Part of a small language model's weights.
Size: 15 layers, 2 heads of 64, MLP 832 SwiGLU.
Each number is 128 + 32 x the weight over its row's rms, rounded and kept within 0 to 255. Layers, rows and columns count from 0. Numbers have three digits each. The size before them is the row's rms in percent of the matrix's.

# up: layer 11 MLP up, 832x320, rms 0.11, rows 555-609, columns 80-159
# down: layer 11 MLP down (transposed), 832x320, rms 0.103, rows 555-608, columns 80-159
# gate: layer 11 MLP gate, 832x320, rms 0.108, rows 556-609, columns 80-159
up555 095:209161117110131140149199163114073096138078160100149140138100139117149090144091087165168113096140160115169088099099181153172179097161165120151150110150129075096151105047112170116106066133158122174174206145117142144120152123167127137111077132
down555 095:142110097187130138160121096143109170111147166162125136143119108172137101090114145128107093123103116149091166111133107093118091144096037132080157083143120126139091117130138079104103183107110143134130070165154169147118102091167144136127140136
gate556 095:121124162135143155074160142149134149136154188099120082085121131137141122154119135150098154180102118124149148174116159150167081120092073167164157130140111128144130081088177171103129195151121121158062150117145106131059107185185129142110166139
up556 094:201085142106126154154149159098153138102024203136104120087171091133157151158162120098142144148135161127090122132157158168137119101135075124117132153114119136099128117151086087103158093112142165136080123131172226092065132107166164137090088103
down556 095:060129131203142123165113091148145083112191026086166171194110138129118111104121152174114160142055115135117152104150105099109167128100182122085115140155138103153081162090138147140145124099117137121136146131112099161154131125104083113181133189
gate557 101:163138148127179168136088105090132176138078150159100139094152092134129172152106149172113167117109159130135122225118099104145129095103101127082184157138128145186136133099109075117112108129137087131177095185132109088120122127116138104174134111
up557 104:118147117173119150113155105134150150162144164164138105121172138120119101154106113129130145149077110162146144063143177170152112089124074082151164070085092169073128170164097142136142171149109120143126131157157133085109172122131124113110157119
down557 103:158069137142153159106090092150118104142124091142100183143083115118114131124139145109125155124106161126110121138180142091132151159121098122061154160071139080151097121122111147099134163089096106106097116145121092153127124159128082137161157104
gate558 105:155139167091174177078188153120132129140145141172139146126121179076133185096061159093120084085166140065116035140104165176195146127112153162091139130157118171098138133083095109169132135102146114136201127119149112132140159153111098095156135131
up558 107:172150151129124129168142126080084119066177131180107174182131104108091190131017104137165102206089132106090101142075139126179165152083161147135118118154182122130133169136125107145164123123107117141178135114130123126090120107100076105094097133
down558 102:165114131108102109131094118132147147177089113162049114110157152112113119149197106151105153138146053124114182123068125132149123085155144169124136147170138116103082128128085231160113173084095152077078140149159120128120143124183113165089149156
gate559 101:109078129133137176202168165121170151130103140131125118094142111156119140095101081172138191069158121073114129111124083147119143131097072147092134162108167177137163156112098125153095111125125067180179126153202143130113130157118153116180116132
up559 099:117082182132097160119125158083106110173122145105075169123156136070183148073169128156079130159095126156177199127143076105096096180106210187126119104073157102087093139172107131071127070154108128128103127166116140134165148186153138153149147068
down559 104:116156150121112115154122114171110112129167099125187151122120092131139116180143115158121111149187074153096156144131118163070129077107122124143140092141164140104074125156146153142122211192088109138116134191154108099175051131157147138116154021
gate560 104:091103105185164093158176128121140145118161122125116134088106121058161061127142088150154139142176125089164094054149152131089128116116190125091064150143160121083179139142090198151167149106125055153168158136154157169124136109147073165130106100
up560 109:172097151138102124082095145159117099186066173120123160165205108127026119113120128140155199123134121159032162110099117102109108046129149093134092217079148157148115121134159158119117127136150165164142138151142129132135132081132162107157149142
down560 107:156101050133065141110123179112116144138083126132128092101070152130189133142154104126188091083142145078100126153109097165150163154190120144109102081166164149217135149081120120088137129100110092100130127137109161095101103083105144066146109122
gate561 104:090072129116168133168121096120145154145117083120098137145125150106060053146088094087179140079093111171131081119123135147160135116142137196160157145109108146149176148106178106149164128114079044152202114152123131120108152171097092095137080107
up561 104:133161078112144199063198102120150098160130136132158135095142076119165150088166105164187133144091146135113173144145110143179139103139142137126096108109131138142169131166083129142164086131128073135137154140095130130141119134199089186072119115
down561 105:124147124137151159192099116116058155098141156119125149076163116144149136129084195128112144195120127084098177133209124126167131146155115180056144150111081115111111170113155159090095144072087142146059108082121139107130097136162159160136167124
gate562 098:136095064189166111055119166136155136094093117117109181076147085146147148137138102150150124122172129120088154175141104128109111126155137167175131208067162139180132150153124152171104090161130155178097117104121182156184121172166161134124130096
up562 097:079161135072142157184089109138139137147095111143063121130098173090059130102116187081075167104140152137180146072134224118122146116143109137078086094165126127030168132145098117111137103097145090111139097150130160135085133093062138083107086140
down562 104:130101114076080111107157128144095172086150111140174113097115084150133141093121096159134122181191169100149107175246128098141115131117119118142123164123109110154105125129143140135168104028099177112165154175157106138092143174187152147131158000
gate563 104:089153109209132075144159140123168126103163151133074110093112139147135109191116147152103113138122105108123144082118167175142119078139165145178153158135128163081140123164097125147187090113123148129134147149125059146134095099082089136126145116
up563 108:142106120150133112123150134127084095144093150168136112180093098176139150185095158134137126150144175124089132119153088163165176100158128106098145123152140143156069099112171137119140119126129145144186160179112132132090129134140101115121094098
down563 106:180191113122150130122107097148082128098083045078106104123087145089125135151160145118165128117100217119140050143106198088132103112151179140168101119100174095125112123111096139097089149070142140080157174102105112160117130198165137106175076153
gate564 103:125161091123126096191108084097137198177131131105106115098181106147143115128116100187149112118083108178122107125177100126121099130173145173097208097130116098162170096145153169166079110122076114135118152106153070121148145134103187132128151107
up564 098:134118151110107118164155081166128112120120117097128128151096128143108114118164123085152173150205101170143156144111172094167111130115132122119142073199095083159148116115078196138138167130154158096152071126118129117073089158138080143128162136
down564 093:105090054145189151154145161123174099120121150073123175108129138150074099162175159126154080105129143140114128125124125130140113098150140135073154177173158096161141136132125103108126123241106142078153187132105177104157090081073126105161142134
gate565 103:164184125149152087178105163127143138167137120143085149074110121109169098084124105143182145060177068115100093138048169108099144121183113090143166174111121134131139131080204132134173097128118155108153113168121071115100123095133118132128126188
up565 106:107107112110166089140126093155153125110129084103116125090187151087115047117108109117106100055152128116177093125101137166084139098133139118130180152120041152179119081091149201115116122124105151191089145125141176111149126132131145182157109168
down565 103:127110201148086103198122107114106098140156104141168081177113119141155093120131137119094125133126102140129109145146183116104108179160111140133134079166148132126075151140134091131141111082116135146161066133192170173124151128094148130117116132
gate566 099:066159080136124104191162143103123125099158093089105082103127128128100093101138103156147105094148145162137145125095144163133107098123101126181094060120137137126173105174138134184179156097082114116094200127122161163133201093139162021156146129
up566 099:161104199132117122071082132147129122147031190177111147180121107135162124166126106163182180164193124158171106140155166126139135173152139193084141153163129148127070169103173136053096119117157154086148092121128127135104095110174110115135136115
down566 095:130130067111084112108142176175154054127117126139148128092143091150102131078114138113099112158217117115126077212196088144188131048107162169110121124095129143169106116118125146093114089095065122141134142167122157102158138111109110158115096057
gate567 100:122162068139119090095116128154109149081129124128140180118073133194109068138082145176124144158078115181126101098139149138090154076146136132136143055054140125141111130179132114111107109071136170131081180163115121138169159165131059081122106110
up567 099:118129115116194147173152120115117090130211191132137129161110146197154154142130101140193127138110137090117112157074126185164146077097159092168086114133077123126126112140153072134167102141128049093095118145144129156131109152077127173066137077
down567 100:165139070138125083118149114107102162139174169151078146171070079159135153126129120099119189140157084094145155161083120089159119115115129155132087083088134122137094150157127186098167153148169108078151114147112110151155119087163192142181132119
gate568 105:130150139163167144108104146143116091161191090114171091110123123060191081133106143151146087147108153112144111106117127113183133133161111144137148076074116126122150127144159085169119152078151072140070082127160142089168162099177153118175091144
up568 107:105128092187124121091127088135135134088121085128122078156123169096133133183136104129144094143113139162142103186149151136174133078080092123124126151125112142157126142143159089141124138097133138144108115141111104141142125171098107128178113168
down568 110:132104140113084136172071190141157137146156114077144159194149106192119096125137139131119133103111083112070092170029093106093143159163180125119090115170144138143191122118103156114112034141166151114141160111139148175122139108172130114087105229
gate569 093:066101150120131073127150100098174146141100159095103108095150067088120113088151070143122140184147095125129148127113130188138140233182143105156149108119082083164179109157073139136084088096095100141143162098170157115098145138124177070090145076
up569 090:162066135116116120108067112121183074137128102145152102137091148119187031145150128147136077086117129109184172122072161124159167120077151125117120070128159129163116213167145109111147085145100086172102091140096055131164127152146104125102205124
down569 092:129152102157119087167094101191139167086099129154171140087169102086094148121137081139102145164117157105090118117199134127115112130146104096091132133131114129121081091118133129133168145123108138087140173156229148140152130110067146098118113040
gate570 104:122144109116125112190161083058184121144172118160069155105162111092144198133144117131139149130222115148140117118152150111141077133148109165174099117106114138147172156166115114145090094116150127093148106144081115218125144152124093142121182143
up570 103:143150094137160164187158173179145130139100116147127112116086108122146094122112089178125212134120117124128115155126135059116064098106177124126123140096089148094107175176154164145114121149085180212142144149186120090165152115106140062149073152
down570 105:095081116108127110133135089194080081081138097041087137159142112158070122053128186138080100095089122086193178094144118203131111117151143092145111132206142078128140104093104129132110155102127088081100168139140160131132103156113128108094108143
gate571 095:097121075120156145103186133171123164092123124193178130080083097171178097092050132105102115135145169144140079118152131178118135106111152181120069111147090159160194165201142176174076087165111160111143130086093129133113130125117178123110154090
up571 094:122104088102151126120183167162116073107110108150166114106129106174127152130090182100089131157126122103091057123083082078104037163147143166117066113098075104111209195186090182143095066146143128121112114112121122072133108148134083142098131142
down571 095:103130160167165096137037123097191076130152149081101118172115170142091071128157075068135123134047149140142171126130124095144174087111168102099157102207116120139115087133114121086150198169127108171102176068148178137134105132144121140114126245
gate572 101:135126125106196088105133152165082152146098151133143159121169121121130141091094087176136106100115156129158054148127152207190171120133098149146139163143136136173191191126109152201129138145111116124150081117109125092121095125210110123141144127
up572 102:131151153145140082125124140106158082147135183166174088192088151096126124103165082163145075153183149114132071109197130094103177135108166123074093071161157123101122108082074156113138197112140140131078104161123195122157116128064160131105102099
down572 098:057146164127135166037174119160169146120095152108153109155156103157106138113144174175096097168143197125162148183117104150099067144079197157176150076077130090125121113180117108119121168070110139088125114154153098073205137145103111132107091134
gate573 101:149163170159148059186089092120155205132119146130110197072117111145135145111164120092153123158130156153093103225112176113085124084112074138114134108136171161123110186220069111174090092105072112107128034123182170134174132133158078108128109184
up573 095:074150090106101128087120054135146109164114197120133120118171094147123164138070097116144118145114098187114118056097205123086159126176163130119138132126122178113190171150114198116169103134110120149182128090131166138086094127050155150143115116
down573 098:148200164146112136090129181138094126146103111133154156077149121113068126072190145101144148083161153164161112142124037173118136130069091152193104144085116067143100147109121126059103097152140088096120132115179133138173130081093079083095174135
gate574 101:109109130114144210098163153119207094187117133077142120084191122089173114132089102146120116130136130064097087111114140210138136193164169103136137102113180189126190097127129157134112071078157114142178151127119171119103167120086148125158142122
up574 111:166197201135132101145076083112115141099124143127148113210079143131110102203160119125159080123068178134175169136151118083145139144139084141131125149184052079095096109144143088112109126151171131108132160142109070110163112121175125114063064163
down574 102:100061081103061183099173175106148110105193162085096075080125133101139175102131089179127111070113069113102099105142043170089123101132108136193088150082146121077174156117143170103123136052113120179138145101075134113132139184137141175112104128
gate575 101:084056082146145139085147207099152136135107126185112106109124120091102126115128078149157130112091117154147148140112091135134141128101141123153122174130138102130093142091150127095114088131126102102137110164171130137070114065097091192163108111
up575 100:148120163173139160129147152157080092098126109185116078139119195151180131115153124140082182144155112124170103103145131107174126172107181182182085113116106111158141122155112139085118081124102111109076140132090168164102082058140092116062121151
down575 100:119101102161189124126093135126124129158117162143145182114098096148121153111144106123202083111083123126157096153150155194092129138183105100157140132125116128149102100092114171138179164148193164166143143127103155129200141095086086124152142147
gate576 104:112155103122147151137159184166189104123146127095126064088148108117135111113101103129108149128156106101140091187104150151113093074172170205121136113125143134128138160082079219135148186100078076121168138125222147149160127155147100088120200115
up576 102:123148094114108096144198119183166144058154143182112125053128099070089138180159124082147151117134195103139149141141121191127101098119146136143143129166116086103124145175106156121145200113112155116084105103077148098106104198139136113108147130
down576 103:114131089113141114145124125128122119119147094085152069166081173110114126112154102089071184197143086143120130144158141150091127142127098133075145157090163134164093200110106138163113114122091169065086107148120116114148133057145130106090124140
gate577 099:167121125141140179159175146080160128024129133099110086093109137133147115164135094137153105157085120122146121107079143160130031166112127139145180116119116150193143127136116141255111176106150098134143145145189121122095142113092140084164116117
up577 110:126085100155123103112121115141167109074140127123105145102162101140144086150122097131165096154087136118119140079103141132137066171118108152131138087090149140162162118139094182137102140105149152121123132117194136177092146177139109135162100101
down577 099:226106133118125107123130166124076151116099121145103134179073140132131128141171180140172123155134111137123144117164169137153062147123104121115119115166133115153135156096101141170122119092115146190126125178216137169177128154102068135125109078
gate578 106:061120080173159150095146143142054118175133152164112115107179144102172151094077124174088147068089138107114098174092116136145160162135120113108101158150123108136156108124103176155111075114141118101137092131163111142178178193088125126140132119
up578 107:145108166131118181152098118092117153095110114181110092171113099101133108150103147132131199145123119150162135178125175114129178173129102134144137117189066157165130100186091064115172148134096189110167094130113123152096116127118127215160145159
down578 106:124125139150185093133105108137117143130162101170108150079126172142126145108164146161171120114101175157172190110133139111143088099118069085150135161186120141119119091126099132120123151131107073107088093165197106095137138155120057105206145060
gate579 104:084126063182114103077140187092151117127232082135135159111141078136100092108092092167078128130149137124097109120120125120109094143059172141140100133136093143096169145102174141177118126119109104160120124112137095141096113137132113077141133091
up579 106:153159169131156155147067110169159141123103143113135137123132093141129152133151134103136196154109116189120149150092131163143135137112118117164115121139070117134090116137130100151092178153108154155119088120062108145109121146207129126151129160
down579 103:095143053129068165106150168079147104166135126208115107189112155165195087139106122174155166116133134183150137049085166087183062152162133103078157118146172149111113092162176074127154073184109100100185137165131213165112164121089128119141083130
gate580 101:088133131123144046092172092154130134098121096187110155108108102080213120065139104094139098150154129194123152186106098151119077166181184145155149097087124120148127152110093097131120107109184087167102083141158106137121106171167108085099145135
up580 100:123136129114084055141141138107186160121096175112145098170158172185144140126092103155140080197142145135064139125127054108157137043108134160184155097143166092098121119180152158126133129123115150166117137133113105099167170105175150181099100132
down580 100:188129088093105191065139120127126090131174125108131096111101101129130137169133121107185157122161075162206053182122186103161132169150126148115143094115154133144136083145150154145097125112125129106119135114122103111130107161099116128073137191
gate581 102:106151205163147127053065175088086159109138198098123128109124110119096150121099109127164110137127087109106137168113104100124116160147126068133129081167127140167113121159112128150074132116138076136136166152126165141131127137137163154173153119
up581 105:136124167175142171034131157106109153128106134085048100149107084134124119072173112117151119143120135180115131082172163135115113117078162100150154126166144141178096103163107135107124145124151085158139171140121053103113146143128155152105169131
down581 103:091142084162114097125106150071162115162102080134077110164168165163087117117152119104159154149147110058113148091120114153167096123081136113096125109078123107120132104168111087127158173150142146076113199111057120114134115136104126105132086137
gate582 103:162117113119141091096133130111178086117176144146144128115169162106179131126111118157112084103151180160078081172139132188196083174120092102137129172138165112129166209166064116173127082086125151104106035135065138122161153167146158157134121150
up582 118:147106150162137201195064152162087108120143133076083129164147079181099127137136118152158154081126109089155130079090155121151151094142140159144131103099080198131070087166136142114154127147117108172147120114142136082159130138121091117087075103
down582 102:091155159131116116113133128088136129182190135160198096129122128110151112131114155113165077127131161100151090135152129140103136164162146138123088098093151161107126089142099058115147073092137186132130164044130172199161118120073090113075184134
gate583 101:094160109147148123126140109090144119107104154101114150124145133126164114101108080161160170131139138123137136193149158177142059043150182149114137146119136085079102178132057156110103178142152081152168135142114107135153146128150168146154163140
up583 099:059108115096143086098129085118087153170119144106185143147144181122117153115076083123160121132176103163191136138163091111125115147121153140141142101147122104170154147130137161159128143150147084157119097114103104170155107114176129081139166109
down583 098:094108163103186178118140119080163107115121130085153130155147080110149114144126164084135138080092240119160139112074204186122083126093092150117102115170101129113133096144133101178113166226164149167157109116124142085134145134135080132112102154
gate584 097:088141095128203110166148115095184113141139138106059093143156164140143079141077141076070149131175147082095138106138106118130161112195070171168144115120096146095132104077110185136085172089127095115047132109145127155095208083148172154106115087
up584 094:197095118135121207139142150113089184170147184130165143170200158100153179169156164109139179141133131115095112175161176154167148170097122174076166145143190056103114123130138082141123111093168215136146084173135114116155125161173145135151105180
down584 097:125091109076098102152148080222172108142149141112060119128125120123111104085137122148125137164186132137127122165185100114114139111163133096110157102125103136103153147139114186142175151125123149089152135254112180077074063145096121148129126039
gate585 103:130148095117126147075154100129152109145111112123110147136079112117117121188110126129151090107101078087133120092169152176082114149159132133161119169157124180103163170122121181144122113103133070139214160140138208092139140126106117094109122105
up585 102:147083073141162158136128142208090197131121110125124065123137151089106108153113111134165126086131087133091118130170079203157114074130182082117095159179137172063146129095141168119123164144191118107201148151130175118141105101117094140120165123
down585 101:096145183105092094119116090154133128145112129126115164114087133132141081048164137159128144167142144143151090120127161120080083169142178113101134125112145134119104107144079083144103132104153110144165121161179091147131113167122142176170179140
gate586 097:142134115162169060166186178109095124103191171132128150123116109149104143152114070154168144134166113098168122127133098109085156107075173114159125113155177121142141158127121079134080129086107049125134195149032179118121137069170131055114142135
up586 098:072162144140099091177047155093166143124211089143089165135112130097100110049104084122155128097118087127071147164079123125086171128158123081112125119115145124134140105132131140153082111138089126146105151140116109106121070144130085059138115115
down586 099:130096127100095140142204115092138157101142171118077145184118131147099169122127134111098076144165073071072110112176115142147156097097115112114148144166128137149097166137125147182192207169119122139114135099111152131155161103148156139104155148
gate587 094:123094106104143131079050140122141108141093124155154149083157170127068099134119145094153117138181135124124146178095140112137083116111046079163095124135124111132150109109142089127139140109174113093138169144115072172151151114137124175187152124
up587 093:071103097123104164131152202104106178121104144174119147119226117119105141079067173147171135163188113140128100100152146135098139100183185103118127151113198137149151105065125146076142076120103104142156101142130148123120107176121120154153176137
down587 099:165129091171159101135101159110147084130147140125171071120119101122183137167121156106178076083065139115142120137052181176161139165122133113153095158157124142061119140124110090106136109103116127071110156146063143077082183131143113109121137255
gate588 102:099151060090139138150141168076144116113138112100108124051129127108141145124133170134101123161097121109115120133118143250154128094167218148141078171035119142148177157149128182116097051123125158153158094162121142082142108149108162091125116094
up588 101:081097085078159085143066065148115147138137156105168098065146161083171133173118156135127104174197170132085126173081133155148093089120104120172089117123112175157143166173173101174094106133106136153141195124149169143150137158114111088101198151
down588 101:195118145125142161135092128190086075104125080120162158162115131096154192113144144138120068167191167149115166142141143123115137191133119080124123174138103096149134111060090185095112140158129097159126121112141142139173118132067165132127157062
gate589 100:114173066184146151159147167088111125165113155110128148148115148139139120103142152107125143119179154127090100150110124197120138071145116163101159169132110141147155121110151120099134148079085047163144141158153152132084109089133144179118145093
up589 095:118115159175116155085096135163138109142189069159119168148113165116142151143141147097063118150128159151143172155144069108028138131146079140124115156138105077118040114109106092110149108119108108160145062129083130180131138161169150109098071131
down589 101:118154112102137110126046191115027159101122175138122100075110133134156146169138130129167133064063092138134063155065157115172102096161181141171111136135126136107132122153173092111155120106150146112122162075103147072127185102118107135129132240
gate590 086:103128140132101138143110133108099172149140191119092147146059136098096104106095117181080138126174096099115101132178148097161102105064108130153115147153085125157123116097139042140128126151216079115134109130103108131126119085142140119156120184
up590 085:086110180141110202091147190143142103141068123159096065108112161121169058111127141113128111121110090088111146132110134107142169093169173159148119159173120144064115122060129097110186157121118145158148147147112189123086164150092118079079091081
down590 090:122153061123147054141121141094144108135207176090106131126168136164096190135128137096194154140113141163128149160053054157117146124160126131131143094066125102149124144172147098128158156137122128105135116043102104110162163069138125120196133255
gate591 095:175128196090106197166154117088100076102124075103097071050059183109147108097144184079135123148131185115097107122132206142149116124088126099057077116116107140131183122137076052181122128075159164119154138099121104170159106103108105129113128127
up591 091:116185155145108150187149114079093086088127102157158132124153149162167146098086153089134088123103201113094146158090136108111134142144082102136105103159125124124163155154110093096158132066149174154103106138138116110075131147068179171088161091
down591 100:164183078146090074112099083217100158114095122128101101169112036126100150123159180245152196171149114167160122107197105121091097116141180167186172127031148107117068111095161172131139142144074143098124137240091102120124129123131095098155139118
gate592 094:171117114110114169154134199139126119155101090141133123099140105149135097149088085105104129155104083100131106147138103142129087137084152131080149125147122124142189174141145101099158100093112131112089117112118144082161111091097172168162159082
up592 091:179116182108153161127127213095170121138113118232127144159101145118178127110059080113106140104121133177159084168134154150203118115121080089122115191138125147135150170198189161170079142116163144110103127097145113115152114148107132115141142151
down592 098:119110166096171070179088079056147116089139158093133130115102148163076123134133107088127098092074119138124161154182141121045143119142156146174098089123131088113130101136101134112069121136052099156136152182160129221108138131160072146126120017
gate593 097:065061063146140088136171172129160165109099117149128111092137127142083129131125123145103108093106141181151117129207182140112101158160146045144144150137159089107131198128130158149146093117137130160116141188116120127210151142113160139186164089
up593 097:138112078115097136118086085135154099125095128114118177116134184197156138190182084135144146052096169094103141174116101123048104142176188205160093152151129141139116120140119137120083104113171104114092106125241124165138130179144125146121069173
down593 095:145144116135125050193092119137155166121130138167108077090137119071158130092105119117090086150125092138129148101118138111202174089118142135099154120158163138105097129144129160152126198068175102050158118088135125107118133030075117096120138144
gate594 098:085119073166174150104104131133146128134111151080135083098153173119122121215139139156173152158121158158056146117103156138112101108133168130167098174102082160124173171205148147136101125116127110131094096124095094107151136072095135133167136111
up594 096:130083196104127137115147059120158163173127095133136123189058100148082135124153120161073096124121110153129128123140127101169122115132142147102092085093136092177134122079101122151121090149142143141153171121102120115106141118129165178119047124
down594 092:084141140072156088102129145151180138149128150095106081133174128137148116119139098181129112123162000106167175108133131175139106085151136158081144107180150164138116140022153160123135152180074105146156116107135141167142170072119117115122115097
gate595 097:154111100174149090166144151109212171128098113153076110128202165116110142090126108144135097147140146145125103151107127142143142108129172121116203078126123121118098120185148125157128176139125079144102167124121129136156154145090106081131105129
up595 095:105103176104122125100114171064119186112134129174101137112128203145162130156092117058163100120150080154079160111170156190129140107105092127132174154110167102094108188155143110127083109132160119081131107129123127161164110121131200115163167110
down595 094:186171097110147095102151060138082162145180132135142129124078130138156108095085125132119181123119170170123109134108093111103126201088122161122154158097169137130104192180132118082155173124146182103062120140168106157097148131156138137172103159
gate596 100:063117043152148126146177156162156144120160057188094212159065139146129150081101150182132209120136090143111133138113074116104137120181057122137218128117068142149160147101102163163126098122111090161116099176068137101125120114143109123155174119
up596 098:139146195118128150169137146095102108098177122108163091148153138158159118151146063084116096128077188088145100168073176122141139097093144140113171073136194198093131175154143114112114111155123145107128147130187151136104133156114100146170076163
down596 097:133130065149177063099131136144164136101118141105104145109163142091117107102115180131169096147039076182115055156157088149079122075085098147167131104115149109168129129071162183135087175086131111075159156111104116135120089144108154090103150165
gate597 097:113179151108198161139106110150113154121147112087123128171116103121120055155052107094110152120119136172132029115116205156184127169077137152106128127104130128131149135159077111183036096070096119114149166145092131104123126145130098082153165173
up597 098:096121139082163171078089114097089130135131058140101135132113118111181128109145175086070148042124159175065103121144161134189083163122074149129117145127142175128187142112094130147071108108125139080101135125106135085087132147100081165163115142
down597 103:119129153175141119145126111145086099118116162159149111125110097110133132183128129063141150153070093165170117128044155137170183114087166209120118111079126123153113109115146122169103153157205114102096165088096137120133059161134091114148128243
gate598 101:085132140119179114155170140085110192175111066143130149098081136156112081130088146148204087154163169192211079153162086167189145096090147139131170102120123161131138184209147115174112129121174179149135141143112105149117134124169189107168131078
up598 105:175159165156133157156092175096163087094139165121151118117141176103089154163087162136109170060102112064120149126027149090163140191169116125099103151150116097193166059120136097106121088129093102074122118110150198131097054141110132123128181058
down598 103:068096167089152163140105068114072186119115100126123149130158099215103151184145122171186095135130133119177127128177163123148134101127144120114115082178148144118104154125107148174132097069153138118137124171173125123106147141183139076134136070
gate599 098:175147129115127152130150167117106154161093142099083150067165182120177113093134098198119101086137169095100038112153147137110140141142133118152186123086130143104113102122080157127125100139106064145205137148052156124150129118116114142171142112
up599 096:141134164106112143167124119115144111144142144109158138157120148085178103040139131106159134109148113140171225091120143098067152154155102173158126136095089157086126117143145088108152132107118142152089130154169108172082139133087069159113114176
down599 094:108177136132191115120199088151151104097130119127122201161183082188078161092139141127141099166133136134114102154095080142174126136123072118091106053177127118121101139069078140149182131086128094079120153144193122116115103130147194112118087149
gate600 097:117195133120128170124155089045129145098147070211118134170147174131135153117083116147138116090133107100148107165157133140124131166199107146100137137116102126116123095126178103147109081098139165129135076166155093139098137143119132178128171103
up600 098:132127134101107129166139209114096112110143123126063098147089157159077160095125102149082125111123052101146160118098113178070160140142144131146169148107099105115159148155122111129185138128103148133112113152143135168121105052120132147107143130
down600 098:107174132116112114124089113123163104188125133066138141093131114155115101144140210135147177148048149164129123112075154137069044148126086128121143138145128151138086180113110121129144145159161140115165170164133116180136138181163180135160141155
gate601 100:103127109088158099073136108076148161064109178156103157127084117085163135180111142132107162119122162194143129127095149116137128194127161161119082083139140197174171125156147153172086112109141135076108131190124212149128114125156095113127118118
up601 097:140132093128123132084175095115160085133154144104091192090129116106165130139167134077120112098081079150153139141113153175077159142097164127186141149105064086151126133124134139126128106118143099104180074172153170204137096177156109130147156086
down601 100:146103117101177117122156106095142152116144074087128153134129099130081098105147124119126148128111144121132207101104072149131068130161089169112155198139221147144103112123110109132169105138095140140145121122112134061113058101111103129066097080
gate602 098:078125075114117084153188128112107156115166135107118060134170123078120150130118163129124127066113156118075158122131167135118110163209156157114112121124102172036092084100103110140101130072129076122138101127123119149114153129147186105132118145
up602 097:125171115142133138107171136119108169168130197101120091106199104106130147131093139200159145110119121093116142102167168096117107137206144131189155064070137119129164144122089134130097130107132129087146149151155139134108127088125135104123107080
down602 100:169078175083150189113097083121169133120150076161070142084116091125105085126126102044164097159145172120069128178124088148113136156094110136137089124176144106143153103148148147098190170089107112173104140129080096139131093200154115134089139213
gate603 108:144130123191121139164119057081161211162193056094105101143176153134093136104128087148133129143113173155137097226155120100154117089130140109169116117116170119123132137147194143150117109086112097097125126117104181123141121111145060126085109099
up603 108:136142150152176137086130148126073087177108098185162105141123117097138141134166087149052136134106159093123133141102088107183191147178163104097167183148093144172133133116051130116123029128120159131089122152149129126150091142108120188076155097
down603 091:106094119086171157127133207133155093031118162121166133161122130106138091120138131125089064141114127166157106154130121115107094147165143131074074102110131142117091128107154091205160167113069117255189153173188127145109144154079147075186141113
gate604 102:126078064112149158141167193100150121114098144162174129088165139114146116121124141156111082059122134096099060144085142100150096117147177130175147129119193059135181129152135087133142092091139115105136128145152118117105132125140140159104125071
up604 102:074176148177151068150123109160141075092144156067113164088132166144106117133109122150142143151135194084075174119128139100077091220157078086137119137121122118128094142073136179129090102171143116192128099157134100148121127171116173178134075135
down604 099:115145152092125094126178114150107156124161133141127179077118124123125119166099137141133120123107113074168098137109160073117108117107134149157199120146166152132110086224083194101107173146182086132074168081085094101168141093071085065172125092
gate605 098:120133147123137109083122096141165175170126102170118139062120163052166112117117131125043067081159117153111103111135110131133108120074135103140164157100171105101112114132154127140128136116172170139096118146157080090119144102106150138170104098
up605 096:177105140103106108103155099154181128151154156153144111056136117135154132091128116139037142081157122105142138089062121183068150104154138081138093136164071092145129140121074152178132085111142167094153156142125066125053120117140143105156182112
down605 095:107124130170134097102080182169136080092074099105173143123096092189165115192162128076164080109123123149113132127149145113143151100119172163130091131086121103142149074112120107092156130129115127069069161086072154164133135150152123141091138122
gate606 099:109131084119136091164099087113139120099128136144174129111126130152165086092088038183119131141139135164132128101116135119125084150179142134111122113153148098112136129114080168125078144101136167110165152161150134157086152130092172127091117135
up606 101:110133103086147108151135095139147113117176120143158160104096111168166111094110098182115105131103133173137142092105147145082040121186132130170136117157151126084124096115118139110132113137125145092203140138173121190113158128073163098136129103
down606 098:108124142105106134095105144113103122087149156074127132126104165188114134166157122050119103155091144156171109066071100090120149138148173138067087154157151114144101150091115151141157114164130115154117137103166103140164134098147145179166147159
gate607 108:108087109166147155163153187087119136172104148136144128122121125184185085107120111109076103124085098128140098123084080117146120093118120121130194096106124119092132161115116125200055170089190080119146114129181138183161152142154140159158134080
up607 116:124125110130143138051140135175122090144112128127114145142208068140079109165126121172154083120105170158103134126090175147095139139145066133097099109130122097144117096141172137165170178112196094165119110102194087149093107155132112108119076141
down607 112:116114105100139155089150126142155174153115134126122099140083121110184116079099097136147151150107188152110162096143119122203136071117111129087164119116140156147119099111083128107087095144150084160102145136152081118177129060215176065142130143
gate608 101:129145103174137095116174185112161067052112125159170140064097121067182146180112082195112095116103129139112090130158096133184140099125123090169139146049198208129185225094067129121077116132134164066115144124103111134108105111076123160139072123
up608 101:105122147173124069101109168097125104115106160130103178112159069112182119180129085147121094135107117171174124145114110142141071144095078081164153151143156156123193150115103170121113117132119135060096179126196107177105152129113125112176115112
down608 095:161099138154111167115101118151115129108123120124109110132100188112074192149103126216093147121149090159133140085108178147114151154091138157091151131094125104166111147095112129155065106156179077101188092061088138088179134105132094116185133141
gate609 107:099071064143147157097111142127105176124145078156136091109159113120104166076163086097198110152143124145109092159129172094183130200096097129126141159112132091128129152151149093134074102120193117112142094119146144134139110181137131132164090152
up609 107:158095114120088140122131167119137138093107133160124098159142113140104097074167144158185132146141082147113110104086216119111155102139133153154036122111107125120128080119120080107088157124105099113111062123121142184081146062159198082105134151